python train.py --hidden_size=160 --num_key_value_heads=2 --intermediate_size=512 --hidden_act="tanh_gelu" --learning_rate=0.00174 --weight_decay=0.17 --lr_head=0.00663 --warmup_steps=229 --schedule="wsd" --decay_shape="linear" --train_tokens=194600000 --max_steps=5939
Each number is 128 + 24 x the weight over the matrix's rms, rounded and kept within 0 to 255. Layers, rows and columns count from 0. Numbers have three digits each.

# layer 7 MLP up, 512x160, rms 0.0792, rows 233-253, columns 0-159
103135132134111113095117158096154123092128108090120133146158103146090130079098135167111110145169115153128079162150128113138149144108165082123113103122118134118108149079115141134150114143106162139130136160205095106124146122137142150137125150143124151110153140071125123090117108120061148146113144143115109104098118163073098108113124122140139134135088152140153106128105073130115117145152126148080097154108147103105086096136141136132192144117156148146140120129109152139151107095118097
148177129084168132176156142146118146162123092114108120084124155092120169104114163107119142106097105121107122117128120152080107138143111141099124112135126119165121137120132093109117114162141097140133117159140106116146134098138130140089105135152114142160089149110111046185163103102151127098126090130126136109142120114164128146115154104115169167141140099122121129151133100113131116110109142110096116124139132136099128141136149131103143123121090118124108126145112114115124138143104102
088145125140138152160130114120130141093145083104129101108122178108107125099129153096111143122143105130100110100121156180098124151129126124120141103175139151137118139122142125135083155132117193154124138145166164133170091132129123105140107100170113131130119162093103148138150130177133118121112132145063141126134139133133158132103149172152173155140118135152111126144156100143082110132109161121117120162120157141120086136087108114132129114122087139118096134103154073115127144131093127
159134141134107099131130154113097130122149108104112138146104143152143125111177156141146145178128120145141118135126106140110131108123149124119135121145118127132147115162127125137131121127109181121125160153107127115118090146145099131129126109131181150108102117147131128096147108132130153130140131148100090145174101163104127140123127131143161160151120162111119115119114142118146181155187142112100163107109141144182091139144139140138146136124139131152166128141144119123129145157116152
123108120145140136167128113096152115105105078120157152138100153106135118112183139133138116151124119136130144114101111126086111156137087159105139172163097110137134133129112113151107138132113158123107145123146142113200096129146104086135136128155117093148101171154119077107094110090135118156105135096096122129155126111108145132146100124161137069106121105174133090129133099151107131137149156145136132137154145164110137152142115107116137115117131077132129138140128091120137098118074127
123080156119138121073132148121137127068149083130139103117157147162115129163171136141135128154115095097122108138115133109157184114131126144150112111106117128149132154107131088135090139145099125182146156131142122112144123107100139157122107155132133099131125155140075102160177132109111109053123161117137150134124088167138189079091114116124126117156159104195139099178104097117161156120141135150118144110160095128109151157143166108098142137108115108124145174141125146114132136106119137
144128101119092128127117144108145105129124133131157166130141127132088143131115205132125138123158110141120097142129096139129186138139176136131108112121179102138141145110134096129137131149098147143108122148110095147090167124111163141098134141120106141117147120096139157201144156138107095102100141124113136133094119192098132125082128135136123127153079171107132143159151133167131117088130100133078169123118142120113076100102141169127125131137151106113174141160115133134141092140144148
128136101152119166164107149121119142143128153128161161097156117140110129121132115147082126139130136134108157120119110144158087130120115144128110112133168139105105138088115104098147120151130153150177139121126105113133092156127100171151148149114147166175101088147135140095112118164187113095146091090109119162170125178119161135081128120130098116126095128111160152108136121129115107151178121093123144104111140111158113142134122114141157132117076142135068093089134125129145116113116163
133134142133091103121177123123125132129131145110133140146120108102132112130129157100131141136112121123149171143151146127141122121150122094142110121114148090143052133136097129139113116125145138125135156121106152079110096120133095134109109155082133131173097092095148153141144136068136122107133118117138152145167135164148141129150105094168157111114105158145185162159104111140140137118147135132137141117116159144139058168186140150146189133134126111125121084134131141154088099144176109
116149136134119120151142118127120130174129126092084115065150173144104170136144144146115139139137115156136114121119165145136158123150130124130126132152138119110082149132103116126128119111086139131119120116176132099144113156167118088177121126143135146105123102122125130130132107122146096112143087112119155136102145153113125178134139113140147130139072132131185098160139105141127143150159125131103117129111141152127108137157108134159177143125143114183108134121164124118114133134114177
123145143176150158046140147106137130094128119150135156129137151123157144162106151138123134173128131126168117141127122137140135130121133138112089146101137128131103113123106099172098137151153182132118142122130103110135115197128134121110128155135157130130145080110118147061163104109113128114106104129127137154166128112080150126103117089135116121115152078092104125119114139130120086123116116149123099067118112115144124119133135133133178108125143129108113143140095124142107135169085135
131148112125095144131112163139124137139139102128106139118140122156126118130143102166120139140129107143125126115137147143134164148138110144154123090123138124116150146123108116131101112131139116112163169118101087112131133072146145152111091197139153116136142124118127102103178119130135139115127096152107104123137127128155171132077106083126135145133133185124110126120127122111126141133088144141138139122105115089128102159143121143105146117132108110109144156158145127109103127137126133
144130119140127149110125097134136146100147121131147145144138126129119126161167150147118098118127114088114106134128125086102135091181116123123139104140173107083128145119111092144121145109138114111078173160156123154106158087170144128118139150172133109162122127115116120114112129137128087120132140117135123160121094151107178135094113095117086098139122122113103133111145151104155143068100148105110101131116108133171142153123148095135143128141100138110103170183152113141130134151112130
109086113135103175105133164101134125090185093144166142104111106145120088142104144146125124120113100156168124153123108129109125198145147137072145162096160132126097187110107153115093133158089108120124137123115126113132121135144153128119143124142103146145137140152147147147118160064097125115108152161113076169136138153119139136100149135154095107131117144156175115123069120178080153124165099102150097137156144119149150095131125097154122152113120098151096099128100114155119167110121129
135104126157138165123112171079133128128115112141188103119078135129134141113090171119102163109142127129113140158126115179130094170140127139131142149133146106149139108077139107140116125132132165156098101147151132136106116164098107087177133089112173166098126109147088082105110160103123134112126121071122112128117145147116127120115148093151113140131157111129136093095127130101136071122130129093133091115116146119077110145130136145136113159130155119132117096109150075163120152132137158
097120122086121114123134117136172143114151094126135117097138126134096150089125123099115130150152116069105132104145169170063136128127134135144141120132106103148128125140159130106124121163154120142087127104157142111147148112181161094121147119141127173137108151146117095132141149140151091137097122117113148067107163142117129128125142122124149150168118110168119113167136109138146155104126133134079121128111146145107128150105113117131128135085083132091109159131148087136087132114087175
123142123141138184097144151119120137193129136129130154136109166096090140151121136146075136115163127151143164128128108149150130167150118148143126134116124154110122136145115117143119128128128115137118142148129112148118134151122114103115156159109126132139138118096122099120154127123116140095122132132110134111139132144113133108146148103150157126147087118137108137119129139140113103175108138123138132145104168087112130124139186101122146142159128127107145136152144127137173106160130144
140107087166189117072140115125117093101145143121143144148129105116148104131139154119121109097149125097134090157125109159135120188149129116106110166095127116108094070105129155164132166185096134147074161143145114093136142183139122107130136104136115137130114155184131116121087147111132088157099155117121140134113134137140082105114095138122170121142121117138191137144134118146141115131154145124132101087099172130149170152109140120130155144118134148155085077112162121132127102109135120
114081151153129147093095105114117104148160146111154121129105157118112190153134147099139092125097127135129109129143171116140085148148124121086108152134129135162132112163106101119150143150108158134125118142129092095109133116104079095126100139147099138134102126121120132139112131120130105134063146102076117123142120105105107096078134094141175104155125083126109147132133126175113092116153138109081097154089168100104141158105177191134139128099152111103129101117139093124096110141104144
099114131087105096098118121124109101127134113133109140059146152148093122140112151150122144132113125133102075132158083151159164110150107143098110119103148123111133142145122116099142131121106125148112137138143110122112162136137134126162119102141139116119152150132130104118158151121142118111128106140115141125138130143098115122114128122127095126120120152134138152119082166150134156162148148139124120141134110140128145182135173117124125146124092114120148144139156101130160094133127109
170101124164148129109158190106148122106183136091143155137136132118153113139138131135129110139113122125137117113134097113107117096162127126047081182135128135150165133107116106115133166133130135115108156117130159135176141120151139140113167127161129126159088166170086097181135137115141115069104168155123120091134127139151129123104159123142166112160117122151100158120127108172124152110206101146119067145115116146146171117131137151105127114067126134100132160140066152125066144115131103
# layer 7 MLP down (transposed), 512x160, rms 0.0738, rows 233-252, columns 0-159
138155133109147137098093136112137124118143127116097153145153108125118125142148104125148094163122127118141131151066115142149138118135136150137129145107131158143125129052157163146161128116155101155165137099100105159127136119148140182148088138130086144140155141119122133160084144109126149158151139152103191165132100138099123147108086140098120079129141116162134142106118127098121149143130124150126113096133128179095150096144134142104150131135120135160133082104116135163108146093148142
132158156106149177122139119127121132110163135106076153171136119142111120126114150152138127119085197126137130165145117113131118105113115138138130131162119098133120111127129115127117140133140111129138135152104147142152104128123159111132122129109124132135111113150136124080139150141128111116136138129119122150122132134089110107101063140132114139107136136140142092111161084132103156140105113129133128120114092109123109122124145162112115147122161099129143127132126138105141105117175147
100134099150137159107127085142160188096112114124125161147150146124114146093115133168147156086141115098105154108116162170105126118112137129119105097136156128142153159131123136149128147144094136128162098177147177129156103112104139109118099114168117125162146153085099121128138087151116104126164113162144135117142168150140131132083066102111155096173120143157102122105111103168129157131093089112095133129116095095128129108097145117120155112121131102131171162114122089145130129142135165
138121144100134140094155106148159152123141150165152118117132099152101156164141090128131161109138116136110112103154142109151116142115116165115094161133156135156138132153148112094135133138147103119166120090128130130154139151157159143101152112138162152124142127081154109132091085105146138120130150114144137079106122128123143102138132147102107126166121116163128091158121143114089126089089134139122148145152090116130125133114069152125144143133137109125116137160153121153128157115135144
151111113142128136141117126141100088158104137124135137108088124131103128136104120131094125112092115097164155142132159138150140124139150126112154158091115182139091109103136146100119159122148116168144118147093131136065150135128087153125153071172089124149110110116132128095142139184150100117142093154131146108140152122133106141135168141110104129096104126118124157164138144084096201106152124139152144120124146102142132113142076131112133143168151104131116090104117170141156120110104134
103108107092125126116113156116144116158159137108137143135133152114111160129143109129128159115109133102130139107101143142124101124115167133133094164170130090112116116115178159111121150130108131165174219114134128117136133132116133097167120139091089121152199117122120141178100105134109091107198118202115186086100092106126125136107125143085160122141109157127129148123135102091119111130135153115146089141148156147142127097121134160106117150124072082133104138138164142106120142136131093
098132154087100128116126109157110142144110184130104148153086164112069163142144169143151166101132126124124148114123169136142085118123133111142088101084131117146143147158143148122116186137149146122082129126135116110147099099165130084115123133122179131109135127151142129122170089156150126101147125138165145141116138128116118122101125134109134134116129115132132108124134108174126087098134139107123104129134108136141175161130069133126132142094118133144099148128122155090088163139133104
133141151139167139140152195091120127109097088149116144134166151155164127088161109129130171111117127124157126137099138157178084100109106124130103152115133138131138142165133136072118124165117173088137100124144112080156143141146099093100091149140070127129128118144101106070155105129122109105152150158131133099105136090141114145171077140149120134121165155141110136150138146142124125117136132163160083138145155124104116116118125082111109131157135108127110149152143090135131147114149115
141090094124133111149093109130118147142109135128156124112156110124109151108117102126168119187136092134075096120163104143104149124149149126134147112163113089156150121140112125113180139114128119162120111119129078116156147097119129140118154125146127131157146159138067084138107124134126137145099145100120136136096098161108110124095151146114122138144140121105089087134127114142091106143098111104120121165134124139101128126078130094123099159077120123144167152160123107142142112126102149
142130146123142138146099124108078138130154142125143098182114121132105155134068133077124109137125163098128116142132098101151096080167160138191081114136113147093126090120157092091125117111123143136151123157113126126134155095129147092152120107157145113131113129153143113099146150103104135108126157138150103124144146114123140154145163131116132113142153110117131109101118107100153104128133136138154119121151125130160126110091135132167132120116130111080122138134137168161123151128118135
136145091149153126146108114146165127142128101115128133112178088117118094130120156124114170113164112097125122101126160131121151131087114138143114115164110126116138141123144127096140122142111094132159136121096139129127134129120160118146135084139162140120131108145140128109154154145122158118129154135126105104123106129114127142100125149141174141145091100140114110116135115120100102107128075132116179122104137144132117146108108149125152116132143147150177202104130160132131139123127134
086086151189135127144095100165118110129146115146161138120129101111145147117118130137112132120176104140125131149172129136119118120093157134091096111123114122157092093119108120149124081156119156184082139150132143156123132127109128127115103140186134131139099127119142129154101144109128149108168135113141086127107127175122156148111114129122116119130148114143087139088134133194154137146110129100091118133120122129098126116119147142138113122126105154155110104126131123116139109121101166
119130139138140138148113124128139128176144127143132150161102136081107115136098114094124119133129127136111142137133113108150128129127132121186110147112133127132160137106114156130134070128129147151128147100115131087132100102144091167146140133056116112117153072141144151152170118125161150127166097125094186153133118115079135135145108161077143091151177106121128131154120140140156107148126135128103132141147096121165133136141112151129127087141108200115129076113114131074136124135147106
116085118168132126127139142073100142132152115157103174135115100105143149104109137133128130160178010118088081109182152138137102140143180117087166178141151105132144096105117150113119165118139112130114106149110125109109213109107142118137113170155173152182131154169090132082139113106126117104096109082093121142159142136128170163124125117166142083190115141105128121126100098163115119122115082109079183093123101102118080134133143076148152135085103123130122127139155148201103136119167158
132126119121126158141112110159122165129123148078118123121128132115187113091083130112115120133136132133158125070129114092165115136059127128142098085140060124082120139139133119152158131110164139152094142104144153132163089134147126147156117143111111142136099096136155150131147151089141126112115151121116135159119116127114164082128143153134156155160135128150133174112140107093124116074124140193120118130145077079166128145124117109131130102136141115102109137081131104129097099171107156
137101125121118094111164152139144068140051103136080142123154127111155126144146148163127142141130143150172119157124107116120152120129113087151142162124162128102101135135091145160145107124120142133100102116093111092152086132127124108112129154099143114117155138121122092129172116133138152121121131140156082169129114166135105114131121169117102125158128135072138151122127131136101099109144130113164142147152088093136130158126153171137146128128155158160148096128104158157126142132133125
145122145146164116143128111142132125125131136164147082134146113169154124124118127139136098134116128118090128133102114115130102119138124125096157134110075142104120140095136133075148146147103131104149147119141132119107153116103163115103139153168122095130124145175125104164132131113125122149171122097139096104108162108147133141123132152089106124150117073109131137137159095160166126112149092141133124110116131129134116129139110113139117161124159109155115095127169097142120129155161139
108094111154107150123107144133123138158188103127113105127128172134127136057158144142165179121126083136146190130139152137115120143130116156141141138114155114133105129135106152132119135137109081121122107116126105178122126124080139161088141136152135086138124119090110129146157088162133153129141103101137130185137159221107156098127120142080106127153120131157125126118146142119147149136133101112162111128147113141179163130119142103125151093146149113137126117130126175134119132145139114
149145130128080141110087124086116107107100169121082128116119153118098171137179103170130114120132127107130116169142107170149125131137159092108128108127124110138119134115155137156098109165123112153130159153105144135208106133131157154128110115149119136141156152138087135130127149105158139113134108149169151180088116122105161116159141151114091140145161119137123127134127118135138173128068124108103162137154134123183093125100167121136100127115140119102125129130100165135117129118099090
148143153139112108118134153144111124150106128138147128154109121100146121137155123137126118167162162123121149109103142106146082146121106111118150115146121112119108115077136146107120107112116129155153072093101105127156106099146128133133112140100146159129122148117119108148110106136156127127165101097119150127093116113130145122133117159094120139096175112135106109133074107162140098110130136145130147132131142143095180122156130112109146145112140107126127138133142127138112127143139109